From a checkpoint of a small transformer trained on Wikipedia: RMSNorm before each block.
Each number is 128 + 32 x the weight over the matrix's rms, rounded and kept within 0 to 255. Layers, rows and columns count from 0. Numbers have three digits each.

# down: layer 6 MLP down (transposed), 704x256, rms 0.0613, rows 203-269, columns 192-255
# gate: layer 6 MLP gate, 704x256, rms 0.0678, rows 204-270, columns 192-255
# up: layer 6 MLP up, 704x256, rms 0.0635, rows 204-269, columns 192-255
down203:144158089155119113157146125115136133176129098087076068147124120108106122075102158127079131149143166099138184140076100133101142014194122122126161113123135140131148159134113142146114128108159120
gate204:233135153126187156109108155084139136071073160128113124150115077118113123161160115130179144130125113129196080187116141150131151104159095112131112159194138167116143102153125165125131063105079167
up204:076120146127122099157167090141188189159189117145158125091195134159117155095044099117126136155130141113092085094163133121118148161100194068118137153152117150078110109180183145121108146121130056
down204:145083124138137186111135179076085144149135121116101127132121161126130107116125165116144136066071126134158115155147099113115135145135166150136099157154158151118140130120080111083120135076117112
gate205:199124158116134110116195174125176103106164108072089118157121099104108141109089101149104186156087134154150079108152132114147138159099143127151127109090112122156148087120100106131102132102112143
up205:143126085128139108140120099127105191150111099149057171105080119130149123147172119116136066118137136129173154130117121112127119113164088147075087156141167118117119187100136107132162106107125114
down205:126143127170108096165138147061138123136075124139117157105132127089157102100107105140076164150058168116136140058162156168166119150135154098182146193099121112142128098111109153114080141105065176
gate206:099112149065069136138089114139151147106119165159096089131102098147182080104180086106147146123126127150086168133084092148142130135106171107077143146165068156147123110175230144077167114098147179
up206:130097112164164138064140169074133133075081126159182125111115127093090170121153160168159090117138150115126136079150089176110142134136149128100117097143112110141112089093117147122143096128139155
down206:156074125103157156119144084106146154151063091132182122123109156120146149107059176128120085098128160148135135097196186105073134153127145045164136202114193121080133117139115150164083110182134111
gate207:134139108095138126116165116076148130104109196105093082173120110044104035162126112117092174149117123084098114130127172125060142141144153104130099090185094141113114095163158189121083092125137117
up207:160106144097158160158142101100170104064121135110095159131131099176190168061095150074142096164129209158187136187120150162161124138135109094072163079153131134199120154133101128042130101119129109
down207:125079140122080111125157177173149119167134173097123176138097114180173140108086150135157125144101114192082093123147117135097143153105128093151100118160176173149127115128174102138108145111081087
gate208:088156090149137101146160106148130135079108134168102151157137159102119122150097130176171200129111114117194145161104142100096134137163127118126121136134142112149108056065120082157131131084140126
up208:066143094143105189160159165185104122118159138145121085138154150123091151191106128198122120128132043123112148116096136116121114102148127145178086073134084160105121145145097097146133100208141097
down208:130142063094130107176152091104103111125147126154127108110103171175141137047135187153150094124092121124135104126197098109099155125184136132147167090115117134142099106091132144136118157091114103
gate209:098105072134149135106168132155080167168145132153143090080138135147094176131168183155108184079076086141156121098174148139067139072092063095121123133093163080125052116123095143103138087110157104
up209:200077132183161048126195148078110121114146118109099124142136121099113109095142132139136093134143177158172112148062084099203139108123087134095159133100176110078161145088142107123132132094095142
down209:133098084220144146121111134120120110088149134135159132148123132141136119168123108139139073058111173118221099117103093120136101099162137151138146176168116086105161157089127136121098085067158114
gate210:098112107083129116096128104163154147096094090107081057122159106097098150131090107111077137070114037148101159059131188147143124096071130124174133121106117122109128141106139155173116178116184116
up210:162153208137152096179097156137137112134138129130157079154102128180155111178137101139149126138096147067088151138109109159117106144136101199147129129138060139070212052153124147146124141136142049
down210:130153153102145122156161087166098143125115121081176078088138050140132094110090103162115143098123132146114171141134073083125111100079168126192146139139118172139143133146122148163183129131114101
gate211:126122066130099113111135118094118127155058234131160130151152118128163138137090089072147164134122139162154073131168130091138153132146137101120176142201075155161115086107166181101150096082098155
up211:120129108118125139105175058117135160123118110127101141178093116094156129157108100111103082153168165152137170165101184120123158157171155122148138205133172158100189144062117121151168156151083112
down211:131099155080083127136106132181137137156116107135098134096175178117174174098113169115122146146177142161069129091080099117123127102136125171178094098063132126138143176103127125121155147186065061
gate212:119099141099106141139158109079138132194112125138133172181142101112034085052092050101139163150096137136130153142081176211121101165129196126082183109149140129073168051143210121090138099183087087
up212:146128118056085100176086091101114109061122131128084157094124215128173078110104079114100099104153174191211118123086107120070186075136136118138107123094100106132085107108142129068138135111067078
down212:128152194159134183134110104183132098173129140244165076103157095161105190103217122132140165127121116166122100136152089173150135092152128170137149110098108123098116108141122106157185088135076157
gate213:177098110132130122097142154094099136062074106130083063151096083115141140211099138124176153132116125038209101078177165054139110126088156154143070187177133150170094115053130147142172126075120129
up213:060070128201146107082129156120130161137141107129172170174127152069137145099138158121123104105152101103174126106121134095124147140095109131195063149143086164157108165102078131103122119141141169
down213:182156137103143111163087086149123083108146123132195087126126147153134119101176089123156145125200158127127124097136118069125125108138144114096209110147188105119129123174111101135102077200076134
gate214:130112135120158016108138138129137106109117150111095095122154135117163039209075134140116119156117088079168094110148172120150122128067127176099133223173159107118134095135151152135094171130163112
up214:156109129139138113159068162136141197144119094137068145149048124194124101128143152103185127100115125117126142119075094117085126091140175196114099143100144110125161078078104146156096112090105090
down214:104157123128083110093099108175124101179100159124162179149169081085023128153136120136074149179083174144199083104149102160079115138171050132161134102113109132148079174110117122166221138135108195
gate215:163116161119088064101118161122129112068059157142115073158177130161105152130119080063199157137110146146112134077095133092148155090118149149111140054167107129128116116126150155149158156107121104
up215:149093148133165111095130071172118141114117101127165106114133116149115140156069139134118141090125122140113124141104138169145109163100086100160082168082165101148107108124025141162165109159157065
down215:109107067102128136121159171176136201152142130114157093148135119166081117085112131093155141127075148090131127108157129128164148186059146139082094125131132116072119126115080158161150137148098081
gate216:141146149112094118160135162111132103131109125109111095102140143129116097121064148163157155141113100040081099132115160071168109157135151149199130125156097146123171117129101128101131071092203109
up216:117117119141100073130147091079124132070131145125124085135078172113192064137134153096172077157135158094125109142188172146136118109118117176139145140071148111137137140076111123108083112042168142
down216:160126145123093111164123112122132132191156112154141078087133133076127160093100123101086130089124108166197128089148085115130079120068065176121131171092090172113115116158177139147175106119134082
gate217:146112122121131150157131103128114147120071147106195107130144171103139147105114125108097130128132119087103147128145152179128184179101167099125117090112155155146185112133126077160053117105139109
up217:116179078118176156245153198101148124183170098141095089158107110161170201121132127081164093113128119102121154162113102141145076121134077186158138124159105181145162152164127124125187107124098132
down217:114103086084143098138157162142106123170121119099112116065124183141093078132151155113141123166040146091178114097140101156134083139097181157091150138120111155094109126103064110141090176165134147
gate218:172188132085163151136160148191123143092144128146108132167128138139101100176147117100134156122100142119153152135085137124145098153141092151087122118104154099110133128185148127105149107140196138
up218:083187129120153147129184116148128131151093136169188124063134104112143121151163126106104161129093130120120145174154094112054135150145098143121131167137180131142107154168112117106104082108116103
down218:127077126092097100115163084173177117141139168145109119128089116109181099125154139136160143193167147140104097150123125086086070145112127168112173139112122159158162132121127121171152141121131101
gate219:164140128089141063084163130080099118126082159142096123085170194132071115154169108147128133144111190097111134107116163112155090102128130142147142167108117105077135135114103103131151088146111066
up219:154089123127142110096103085155088105191134163098161115078120115115109120142151128117110122145145161140127113105114131121123115156177097120129064082158136154127167156160152118094119075126129183
down219:133136123153157109117153091121059159189161150138109102127110132085139112105092130123128161119186058114129127138183168153132125106159102118126139097110175114166132140103127128088151152168154079
gate220:045130129126097135080159102127062162088147179105123085109167065119091076109152108116085162140116163126132120133117106065151135092110166141091117179116098149162127125106094136076182142078120126
up220:086135123156156141139121098140092151086188149174147077088074082145089080172134144084118132151150145132083097116082083096152152086114115178113109188101121129163110090101108125117167180119135134
down220:124121140100179119122165135119162122143090122167128117186115162162121140104102098146122137145171153143141143189145115085092099160117128095121121149130153119141169148137137174155107098108120173
gate221:102046158116110082121172128130160136127147131085091129153131114131139094149118141175098134151128125101170163156120100140118087122153145125146155188143153179100141112120132055045133197150171073
up221:221162089089177098087120130110136116151143126140089096132154185098123084142080148129137161073112144067104054097101136127153144204134121093139088125084142090127105126085072096138057164124167118
down221:096146153109115085163113121142137140106111062128146097133072139080137137193130120145128085101160148133142125122158116103102070174087161057108093099123131120065165138126137172136077118157092153
gate222:090071141184179144114098124095144153153121155126119149077162140125189100149108154130130136143100110131080087082066167146164115109155086166120150146089111036158189091135112082160069132149162091
up222:092142155160152124141151148114097061151170173135137118119129138062195144091108140185161124077125106091110112114166150169081207159091072114206176088137147160063120146151138077168109098173117132
down222:150098119074148109112173085151115144114151075141123119104138148118221119112132117145121166159134127160147165140164119115123111152155097200120177136129105155079129141146165140112069106147133130
gate223:180096112117142129146093138149133098103066118104154117123155087137148182079126080102118129097104087143102174107107206145138101148119127092116134099147103152119098122103152164109149133139198076
up223:178109127125179136076164122082132113128148124129069119096108169098089126135085133111103150097111166111092092157135088140152132128106138155107149133130096056165150185141167147122102113166156097
down223:145090140157105084134080142054181079105107176184104167147075129123148153121162176115119126118093132156217103161100133079130122096107109121137115212071181123129102100121094164145136086159084156
gate224:151107065157129021161153107102135082132104134141166109130166101099087123169153043077175142164112139119156115145104148182158113102108140094115176128138163182096069127153099148129107135142195166
up224:122124184111088104114092180142160139100091161060118174127124139167175140086094157163147114068132165146119057117179098116119088156127121094151153088174100107094099142117177090120163077102126134
down224:157104104129131125125064164155167093146133132108136137139105125172068137103163126122073142125035214148155114187185105133099115117146088102149118171142092124085093093162134122137111133120147105
gate225:169169139113110132106142114153144143173140173076197156145156124136112112073114106106184157136085117101130179126132136138066113112186090166115142148117126168111150145136125078144128181172110167
up225:133157130151118098029156132104113080114115128129123090114077140132084105157112144082119139194137078120095141099203068119121119139093147146094107140094140141187111157133071086153152122142116090
down225:107083094139112161154110174095124166168172093135132146123096135166133170121085081083127120067162087119148073123083123132127146115056138097152148120159138112188102138121131140156128172175101176
gate226:191133158150125102149215126091098152093134087174090070181138160154140072127103114170139182119107115135146192135112130125073117145122124135142108159042139122166107180141115183124054129119138163
up226:149117200138197120146119139126134152135128106143168163133149127088074140152152127101136142119109140180139184140116158150117095137153174190120085088117116071131122167156132183113136092089091123
down226:126119096179072136134069116143145105156163114202090213167097172165110152092147171084114095149124106186118134124124155174144142136171116138138146112151119090136125121154154083094185146111145144
gate227:148140162169074111104122169124125098150133185122107137150151106138087130135080078098116111153090131129113032180142220134183116148124083086047175113167115125213167114144149180121098117114186154
up227:118140140111112092125138067136128177177171146145111177114128148176149115143123105118114096104111135132103177149094152121156136092143076139110099101059117065174134121131072109087084090160149129
down227:136135130147127152136123175123121114159187131077120132080125149115136161096126117155102149131227124130123121151153135131098137145114097156089106146085188108116171103130172085157177095167095062
gate228:104076150089098123135221150113163154094085142150103122140134122123116114083146121159174125087090097124171175099123080135135104083117139083103162130154095139095117187116184109059137118140119116
up228:119141125136158123159148114163091135119163135154150092169114087153180117122096081115123125136097066085164110198154187150106145076152132134156162096094122088141108173145105089149121087061106155
down228:176054143084124109130114104125139147119109127119131113118142091123117114067128147133188126126052104120150140114098148079148115023114099078106098117103089110115155197161155122087099114111099111
gate229:139104148158150080102169070116082150154093144100151162154076115157138093140093156126099089117116071099101090109076135103096176117145180114127124158075180147088099151075061153146091061123110158
up229:137149160163043137104138092129142053113139063129139176133154112109134100183174154090151123081141099080072053143076186153078162090133188142118136139157208173113109098104137197114131126163134145
down229:073154206113122199153127192125118155148151166098114135083197101154130153136118113127075104218121112210168171143095121128155123146134114096075159076150124078086165115140150118135124143148105120
gate230:172128076116119087095138163131011103148122145107118134126180087116137194117120136083167194133069126155193124111178152145137143195158123095093152113144153081142090089141151062102181071087188127
up230:152147149143118122126135083185152159138113166138153159093151155187089125166132115166086152111126169075166119128103180141140123154139110120105133110077139138151141088127079147119077117076172180
down230:109096118148150058109149110154116115127169075099086075133191128129095156139126133118117119120081143006152093174138156139149107194160137118116124135082080080144125106135099124134078048143136135
gate231:079160108114091075113176111109118106050129124079116141147134169121119130106149136112130151051109077154160112077152186110120092163103111046182137145192129119103161093144165129128149095082163160
up231:120097158134031119083117197114163144106092178130087168055147197135102142087122091145128137086102097102100077182165136165140129125114122172114102136109106105090112132116131169144057117116166172
down231:120088092152094173126106157133144128137099115121167120159125076128180082130132152099090130095212054124158088140135097143149149127106090231145161149078102161107120162150150075130195126103120147
gate232:116110095144137141141180127107105099084147187141122141102154139110144133062073118159198163133087094159147123124068182167113135143104172109123199147076104123141138126096196073134108122136061138
up232:125136107155101089203166086122096157121150052157153112038121087114200146122091157163165110061124074160226162148103101167103121088141130068191135118116131069097130116123154080147177197121049107
down232:107154092135116092180128102116165179119115095133124151115089091155164190114190134096165103066093146115138145053087094158129159132184123059140104156084121156060139176200161130164093168194130107
gate233:142132071148094110126149125160080161132088126120108149149150147093085120102151081096130113153116122130161160122183148197094199132161163122096140057101174141134067170128128160122123157134125139
up233:134194125134106192148151181152141171113129139121131096156147139177161114097117135171090083079129139140135107095143120136144117135042104133114125100111188089199106098081193102114125150138168180
down233:099064109128155107099177170089090143187143112133122204123164173112151161108153131147087120131170042090128071104115124131084124097140100160135112115143106214154132154104159158157180122128183099
gate234:109134137190166134100190130165161150100133165134109164141149123079115137144130150212123156161111128135128093127166143137120104126103110158136154165106115159129122124087082136134029122156138104
up234:128183099106079133161089156165146126077154104151112064136153084122117159126086119079157109123122125126126122139175165107150113155150159142196098051134093105132116111131123182143090139118102179
down234:115093143080123186087146133158093144181158137073134063139119130122123143130149142100083119141197112132163121052118135113149105069106124195141110162156139117134120151128122137144181139136150175
gate235:125133121083120035198100179071120136145123149132079145148150140178134130107079107087182145091097158142148115079090102176163114158133131111097156107141097115136054135116196092053162153112187073
up235:162134091129114121150073169122174094103140115142121144081076118187151135131106158069104133092125174089131138166049120107156168181100101154074076091147104198147108102134186115163155214163150118
down235:055088123175154129093165107112096177145164129110199162143088135173113082130182133154159149116137113143161086153183134100097129084167111137128124150051161091115168095115152172144107101105160158
gate236:136150155065142130119151175154112085104108145092099126177170067099130120189072194130150097143123131085129135162135146120121140184097092140122152151148076093134190127142097129130094167127093092
up236:106189132104172149130120186126118114143104186101162156187157065103146191137108143069161114115156075161125170108091099152157113177163098116187136128136074098122099088138116189085178124154110105
down236:123095111110185079093111099125083160199181048172131167096117150105165129113135141105142172199181148138136134142119155133065166121139121162077177111118117129107098125069147111183119141091099127
gate237:163137195108086075108135129160136093136145092151092152129130099066101081162135113141162103141122137094207104110119102101072139125102102140124079113163107160124176100145149100048176121131077175
up237:167174122163111125141158132150136137144170119174090129094146109103082085181155115102196184126102138103131092136136157109099145095137121099161139118099128103105148165163088035161158114144105154
down237:140132133105063082099114112103126057149120175120114120127116114131143147127110063103128117148191119110109188140136143146128134173142128175101113169134144119181139000032091170120183154150150126
gate238:081113139168155150026120129111116157140113139144146154125171143061150124180105116116120182158113131061125072113120133110123123121093219107126181135199174098141151153040178099065063168146092120
up238:114187154107155108146077121172121154156119187125114087120127136093186145129123143075126185141120171152152116070123117102158107079072225134142188119146126150146112102045081128092171142172102197
down238:181133164159129084115097144094167089145069084105083166106084197129137131152129127165121114152222156173087089138143154117142109134102179143097124125138115064151217138074103091209087131083138117
gate239:096061082153102067100123132120106137141146255140148089174186139126067131128141053115100131128105067178163125168148123134207161087126141077047179135144181185132067162072212120073092152122119142
up239:129149174066151157131208177128152131117118107146156179108120144123177097088123155100135146073101120094101136118118128156097139181124100109160110142100080074100157073136086079108146054169109154
down239:092131169129096116109134201140180139170090135150093159108142161075158149131149098090116128115061156126125098121161156072144161113120163101130129117133140175128110127097169147114125094058155076
gate240:155078096134117147106122189121103124105143146137149109091125152153138120132108136090073172118147095136148135100145139089084113207118126098135169146135090133132139090047155124160127070072130109
up240:095136123178187164113142148166073143111150137090093071121115171159149113088139138129191065114196162131187144103112146114130123156103121116105123123115098166119138125143150158080171082167090089
down240:076176149131186094151157070147107171128183102151113128096131111149115096124115116182197106127173171108169147090128132161148167105145183141059126139141094131104123152173123110121152134180110191
gate241:173040076069118108140147111152160135166213143104129138141122165142143133140080145195125122108123143100163131083126149180118154141086126087144156133132132105146124125061137114076071141069157173
up241:109222096118138139118089106118131079171121088139062050140140156123172151164106145157164130171109142132092023110171149154146129162110150144100180099137138113169159138149178149140128145162157156
down241:098111183109144170170146117120131115084209141120150132192147151208111154058172155133109080204076148178109092159075140175196130249119152168144170158138135123178087121164128127101159142142115157
gate242:176073154086136158107126110107157195164107190096107163100114143125154123112122129161137176103125137090157076053121149141143145136126104078176145151101133144113106175102163096107120132168130156
up242:086151130142170135137068089116086182162098110115165136148155133074131133146184147134139142099132096149099157111115118133085120090119132077191126087076203090157101063119100129097087125146112154
down242:145129115140100112216139116119124079135122193083099159061145103113138183136148154173147151117094115129130136094148075129140155122130135095140062159136130132077112185135136158158119187149132106
gate243:118130112153124148084159185118127108105146145113133150162169100086146101086112125132152170143103092105152117109100104150151077163119125165126108146161109119134152095093122085139087138187197053
up243:108193178164150116113117125123188123175142098183198095123149189137130165097173161146123142112157170140115134122101109157110133170127123178155133154140127080192103163105183178110127166099102130
down243:170155203144122104134138119100135141134121189124132098142135080175068090122103158163117161152106137161109176117130135176154132082121171121172094185153066185127095144096096114102142127088128120
gate244:124158095157191152101176096040127110076139127096150104143115098078157130157101127119143147130109141129080145122081126104157101137187137154163188162141171141209119100133158114160114099165184082
up244:117131096157170168062172178058072158106169165134085116179130113118159162068110136154081155071117090152165084153112146129189101118099089136164140125144154136163138091065145144118182142180158100
down244:147126123197143136111131058130113119097112077157134160093126135086153059160178079089136146213074108123152122149136121171116088079108137222136202108109114103184103127136090128162200102128154065
gate245:199121129175132137164121150146131108070108149162094067150144085129102086218128109166149145138084126103136099122153183084115149116063121167065134122119153128161127082102090151124083113127173072
up245:098146150101136112147110094101127158130126089159156141099111148124135172132165140077103124120159106105231150059106201109085146213158144104101084184047191066171196098134127128088133139145113108
down245:174200108125117166111130090119162124130143106127142134122119120090116141133169139127135095121117170135143133054161156069098156188153157120111126132010123082135131162112057068154110106134109172
gate246:146128150067147125138138127116090138078098186132063082180148097087096162140145112203113165114080105093132161058176099149124075109084143108068124108194121111144103151132150099105083064074100141
up246:111201181162122115147208151184171156134147087170184112059132123100062120119168152116125179111104140102113106142150089143116153168101080086137144109103141116113131133176183133133108137152176146
down246:106121198154144109076079140122146116107196141110108162130094060138154114148071134157133172063115139184133177177109127119103157107105118112166101118127067100168159145102160114144115098117119100
gate247:171103084106094119091148136124117138142065178127108170130156169105119135092108109082165190123116071087174140086154181160163109185071137111123174189099138124131163109090122113105144142115090071
up247:168150167167170188073092117138103103110117058107170084114112171146145186145113157162183163115126172099151145115134179098108109108110128162168133134131138112172120114143133212164122103139099080
down247:137139101126133158130147082151173175084129109088169108068154153164156103134105125162121156153141137101148137137074171082177108083135114105200098130151151083098140163136144127172101119154101107
gate248:096141006191132123121169152119104105173124140108119174096123154073083144117141114188153161119124145085164101080168138118073142163103136082107146108136200179104064109076126042136084093120177098
up248:130144108084153165125069166118084131181129175156101129114182099109155166128172092047178189104136129092057131139131095116149094095120109125127098164134152146161181102127131091137103077151179101
down248:142115191169128148097168141081116128126135120144136113173172095117121088185145121135080210119113140178129127147155140116098113097128176135124127139112093143199165128122141178167208172199149096
gate249:110085136131074148106146138094133090140101179115164105133133134147108108144127151085132152169120171126104144140127086135172166137099139154084124106156121138108154174075125070118144148089147179
up249:085131098120122145118142150169104150187170096112110106125141136101099121128175108120103096140118127155119126181161175107133112044118135090170107113125132110168031130097166145144124055133139144
down249:144155132119125156092123193075096070114081131127096150063097119132100065101139170114170147096065148164133140154114119105168128136121147100122125123121137120071130090114133124105114108143135141
gate250:140105094124134117202150179090198117117192176092181064149153118090136063116113092081187144080128137110128137130106116097219109142147183117114138144192185153134131090157115139111175151122144121
up250:123157094096176095088146099088125140163163098106150107145135080165140131100166130075106077116150184107175188072112127148196101089170147124126150142128224140136094080163105145056136169148104124
down250:146144152129092162077136105132102142160080098144058137130126148081144137165116142130133125168199159172127134116152119103098156122057124087184143111088091119092141186046127081124159085163105150
gate251:166150172097102146126118141098087114084101114116076131195142164064095130119107104156108101134113111062160177107132117092063083165137126191093174153104168159129158122080134104143125106131078113
up251:097075193116159129221121123110145100165167144162188135132089108117102169187129202135137104058102082152094116138118081110155115080159089151128132142160117089153202109154083062145121128135107114
down251:151163054121134204103073152141172106214112151081131064106177096160156164157123111132122165093102120060159178092127139114118066099079158152119141117123146147152126095180115125157178132092127148
gate252:077102123094128109089125169169120136135146121153099158116188120131089165101138068155115131138104072042154086118138177152151088194108095117124120115141107150103102135123129166140166045127127106
up252:143133115085179142156102149161114114120163106129123111096115141111116100146125103101111115108118076150216064156101133103141118161141095125146166103089137097086175119210124125114208157076161168
down252:086125112133095145131102164123125102106124193119121149087177000120180088154142130102111156101101156090085104096165144151091124140129160137162080171170077212062120148111176190225110148120135091
gate253:104167171110149134100156135098110096159105126165138121178173130104103156180147139171120124116143069156134180159126155136142109129103143135118129138160089141122173110147110143120114124163103111
up253:179111092159126143154133136093111132161126148131098029102192197152101183140119131152085138123131139107160154103158107157133145136159165123142145119160157165168108152124128112125196133124131109
down253:121139174154103106102183120116167142111188111127079121139105114120153109147118121118108191189183116097137112111125133143042115091100142118152150092092058141102117136132113083108097046116158119
gate254:189145144125068117137141135142102108161066152198090116127146116151140113140126151098130171130089076177110139117148172148073093111141107132115165185055143079163115144101079100068153115090172169
up254:164146096105111155110078116136148082128153105142143114133113146188162129124144164097125122150137141199068108182134087091116120115159106141132127135102101139134144084132107181151178175136152144
down254:121123143164154133100103113118121084122144156162152124095140147134193084095098097125120154159033068079092151196149113090156124093132159199147146131120141091096153017165147171133212145179141124
gate255:143090155095157076177165146144127147141141149154118104135173165078104162213099117148113172118165120124152079111150134107079094197145141166093109115157114166131142160180090152114129090092099112
up255:088117101173092116092127166082093077179102171102081167087148128146117118149155102138106167082121165095102109098074166095135149148185089099115128110167164115121199154172120135116124099109158110
down255:140122086144102113197165128164119151142168103141134112195152121130141187142097168149158106150057142087082180126140134151149115158174130147162162077108088135164114097110123116127152149100109122
gate256:167150130152152169091115184096107164077108155103135173129116082114070120171146133104133200111090137092117079131108138134115111153155161147137137189183125110176171093167158145136144143109153112
up256:153092155163090096090192161104103194156157159098073131096140170111128152065112093165114061144131158107168110104141090136117117163127184184151144183136054124094142120080160165099145150115088063
down256:132110068119149119173126127183119077087172145130082097111095152175125134117094164101179161146230132147185137110131126081139136137163080094104151127070174113119124197160108077161065108123179217
gate257:130101131078130077092198192140152120102100157135138113132189141123137084162146090133111201061090081136131138133126141134113129160147131085123167066128087132138118072130135158084128136113154184
up257:051126152157065230167139098109094133101098134178110155097135159142084192072122139121142083190162125115136134168135166133183121133036181158123127097174113153161147125054181148149142164089105074
down257:071139061138097147173134133110163106138103093113136078117187100158150167164129093077150179087114159096108074078102134091203119101157129157059109131086109136070101131152171070137125154114114095
gate258:139130146114088177170144124119188153101138105161073078178129048200104153123098103133144138120102135133128096209054131090111148111146074068125190149142106174109098110133194108083165195120114142
up258:115133101116194174140162152138164142103135144126122129145124100124101053117159112142131111123127145094141134227060142156085159147105199076107153154163192160148080102185172100100160196120078143
down258:137155135078174116135161175152156126127110108133132133136138132204097125086184111112116120079172109086141069157073142197109118121112126147145151179150159145147151133113185172090156152149148143
gate259:140124131131134115094109137118181099102053102167145120116130126074102114177100082081073221201096157120106130126113084116100125148112124061148126167107140145150102068091139123179152116105095065
up259:117162156111077120141143096135153229165151150110132095086132163108127136099130089139117135123136157101175139120081207189143067172134199126089088095170044074130122131130141180108177092103149154
down259:159156132132117138152136113105145063136137182106106104160130160163099080140041119132168128147185139142146126096059123142173126160154126080118108189066143165115139188129174074115065099137116115
gate260:143166093103171097156156121088156079107118094160101138122143101136180159118138049123139196120070093127097116148136130072135112104148146149151173156128121122180126082090075135132067099054164094
up260:098133153083166147142140122168147133073121159075163123088117079137116114172106129109111136110151107085166095109123148127140144155128056097154097105123068138116154129135164118165157137132120135
down260:111143077146166117119078093149108120172110136094190067094108058158107127133113112096152149159016088054080120096128105200159155149111113083179105141096082155120162094102084111168133137076161111
gate261:051141144100083096112154126106174090082103084083098143141111099159096104058090096085131101157127198179186180191113146072106138112076091125159176188142147122109142120112179102089172138100184116
up261:104145171095103095125119106163157103103134117096159145164168085159131141100124094143100106092119097129151164118176109175144105116084142109105128117149102159148112168139203043094165149119129192
down261:162115156148151120123067191155074114099130183104130164101136123167124115133135118137137081124099108147137134158053161171091115092170129154110106090148159119167128095137150162117076186189103174
gate262:124097112138137090144106100131113142143132129147132148137188158153129131128123157173098117119130104137169076112135087129128118173164100145128062117116123126154102142125076082079107055148155156
up262:086182125133154172165086193116167122132087089145128098163049154105136110202094127106138162073110070129096076179088086068099110133151099217103158107139120128150137086127145177155150106089089131
down262:137159133113082099117116111163118123145114103187126120152112165155098126111158168175129108107043108178154117133173140137175148155131088116102115098087142155114127133112110104128084132219128136
gate263:130178079137116105115194151128114157136186168110076134101135104115123070128185101147156145093117060149153169123115099165110151118106177081089130165130097205159084171089174098082150138156151164
up263:161120116096175104118093146096135102119133082117060133140114177127084139097089144159111102117158194116145157165144146150130165105154159132146132121110141062116122118115162109154125169114113085
down263:128161109130128153129128155121085150100089187138178098157139152105169166134140127145158199118138099191112192110096120151139160173089104112120130133154130198098144165145179120131138113169151108
gate264:102144115197137142073133113066136098074103181123129137151161110167161019090076085123201100180110122133088077123102135111163112136104149106133186144101123117212151149114205117108157165074157159
up264:169136168135143115139112150131117133080127125133090155184119183119142156117147122123134139138135090151180089110097095112153131106058138189133124136091114135156131128108188205118171124196097126
down264:124173132144149156114135096165134144172109145102111179133130199090122075155082126147094135178235111108120142076121122105093143109105084153132086131122168131131116153132102107141095156155208149
gate265:117122169136127133126132150116102104146088155091095111130115135102066144189118123082141146166099092121193102057154109100093123138171148115077125108199137166116105159161174147072094074053087200
up265:118120090149182163102182028119151129139102134114107148123164119137104095064084122073087135075119115112125176143106147127119127132122120078116113216048192104141081144114127105109085144119136147
down265:141128132150105098135137090174096168054127100137187177113133093136125120090170123112131108196140110090143089131101070172105130167126208200113115136100145165091139170162102156074165140139127156
gate266:159146089089140116100111169143106132088087118092080142149110152120097107124148125141114099167130143099164113112152154173069106109154098125193138174169151111114129188124171110068140108128111126
up266:117159108125114104091089131087166139164102108142117153139156066148109128142183166131137113081072206135121072109184059186119129071115127147111145122191129149206197177119113186126068130116136155
down266:128132164070153078186187090151139139128142155113154099146114144092139135178124141120119184127117165095171141132151141089076149108143100156128141175165148169128070053157149133091189132163065130
gate267:166121094149114098080145137105103088103115150136159129146127150097098085169129149085147118159121159085136085127165166128110133151149151123113117132172176099166116166100166129108107088131212173
up267:136164162125133155147128112122163183117145163139098132101147175196180142115116142149135102082131184105149093163101066130180145132138184099109120129122084095093133086133107080122133157166138121
down267:169143171188084118156097152114129060075108099110161096146131099114150132122190096056160135170038134085144140138119098126108085178180161134116143086141120156123131154187084171161122148092113110
gate268:073128161121094134156121139178124151148156181180134135129116134100081172097156154167081193123119092144150145134144111123148097120148142132079140159072156124132134199146154128157104120116145146
up268:125097166130145123127159135090127143161136096130186126130167124133104122109123118118158107117168163119171107143107140149132146098084100127202123146152137135116143128107128125139124078088103161
down268:129122135164102117095085141148093133143113108138127176158132166105166143086158152147164131153105110158120157158124138124122082170117111138141108100112150118087112137123121140092129137175122064
gate269:128144125107085084095114114084116125141135193123102148129134110014120093133059134146036142131122126146113158166109091148137151120188159129103127137113134128066112142116111115066162081128110115
up269:137166153110140188138094115062099124139134107155102131154134162123140093111133108151131114102123095125099109156083113143167088107133112100100141132148109101134116105159133152174132158134090091
down269:126107081130111101119164119156167162086069121082113127180133151172111135150101129130123163101203136133159142125077132128119157140138109140168130133100133155141119208127100068085137107173114140
gate270:101130095168177124154113117116094145138142123136096112131070130159126096133170117123109104114121133118125124110099130089163143158158102092116154128117126136158137149182089120067100141122126096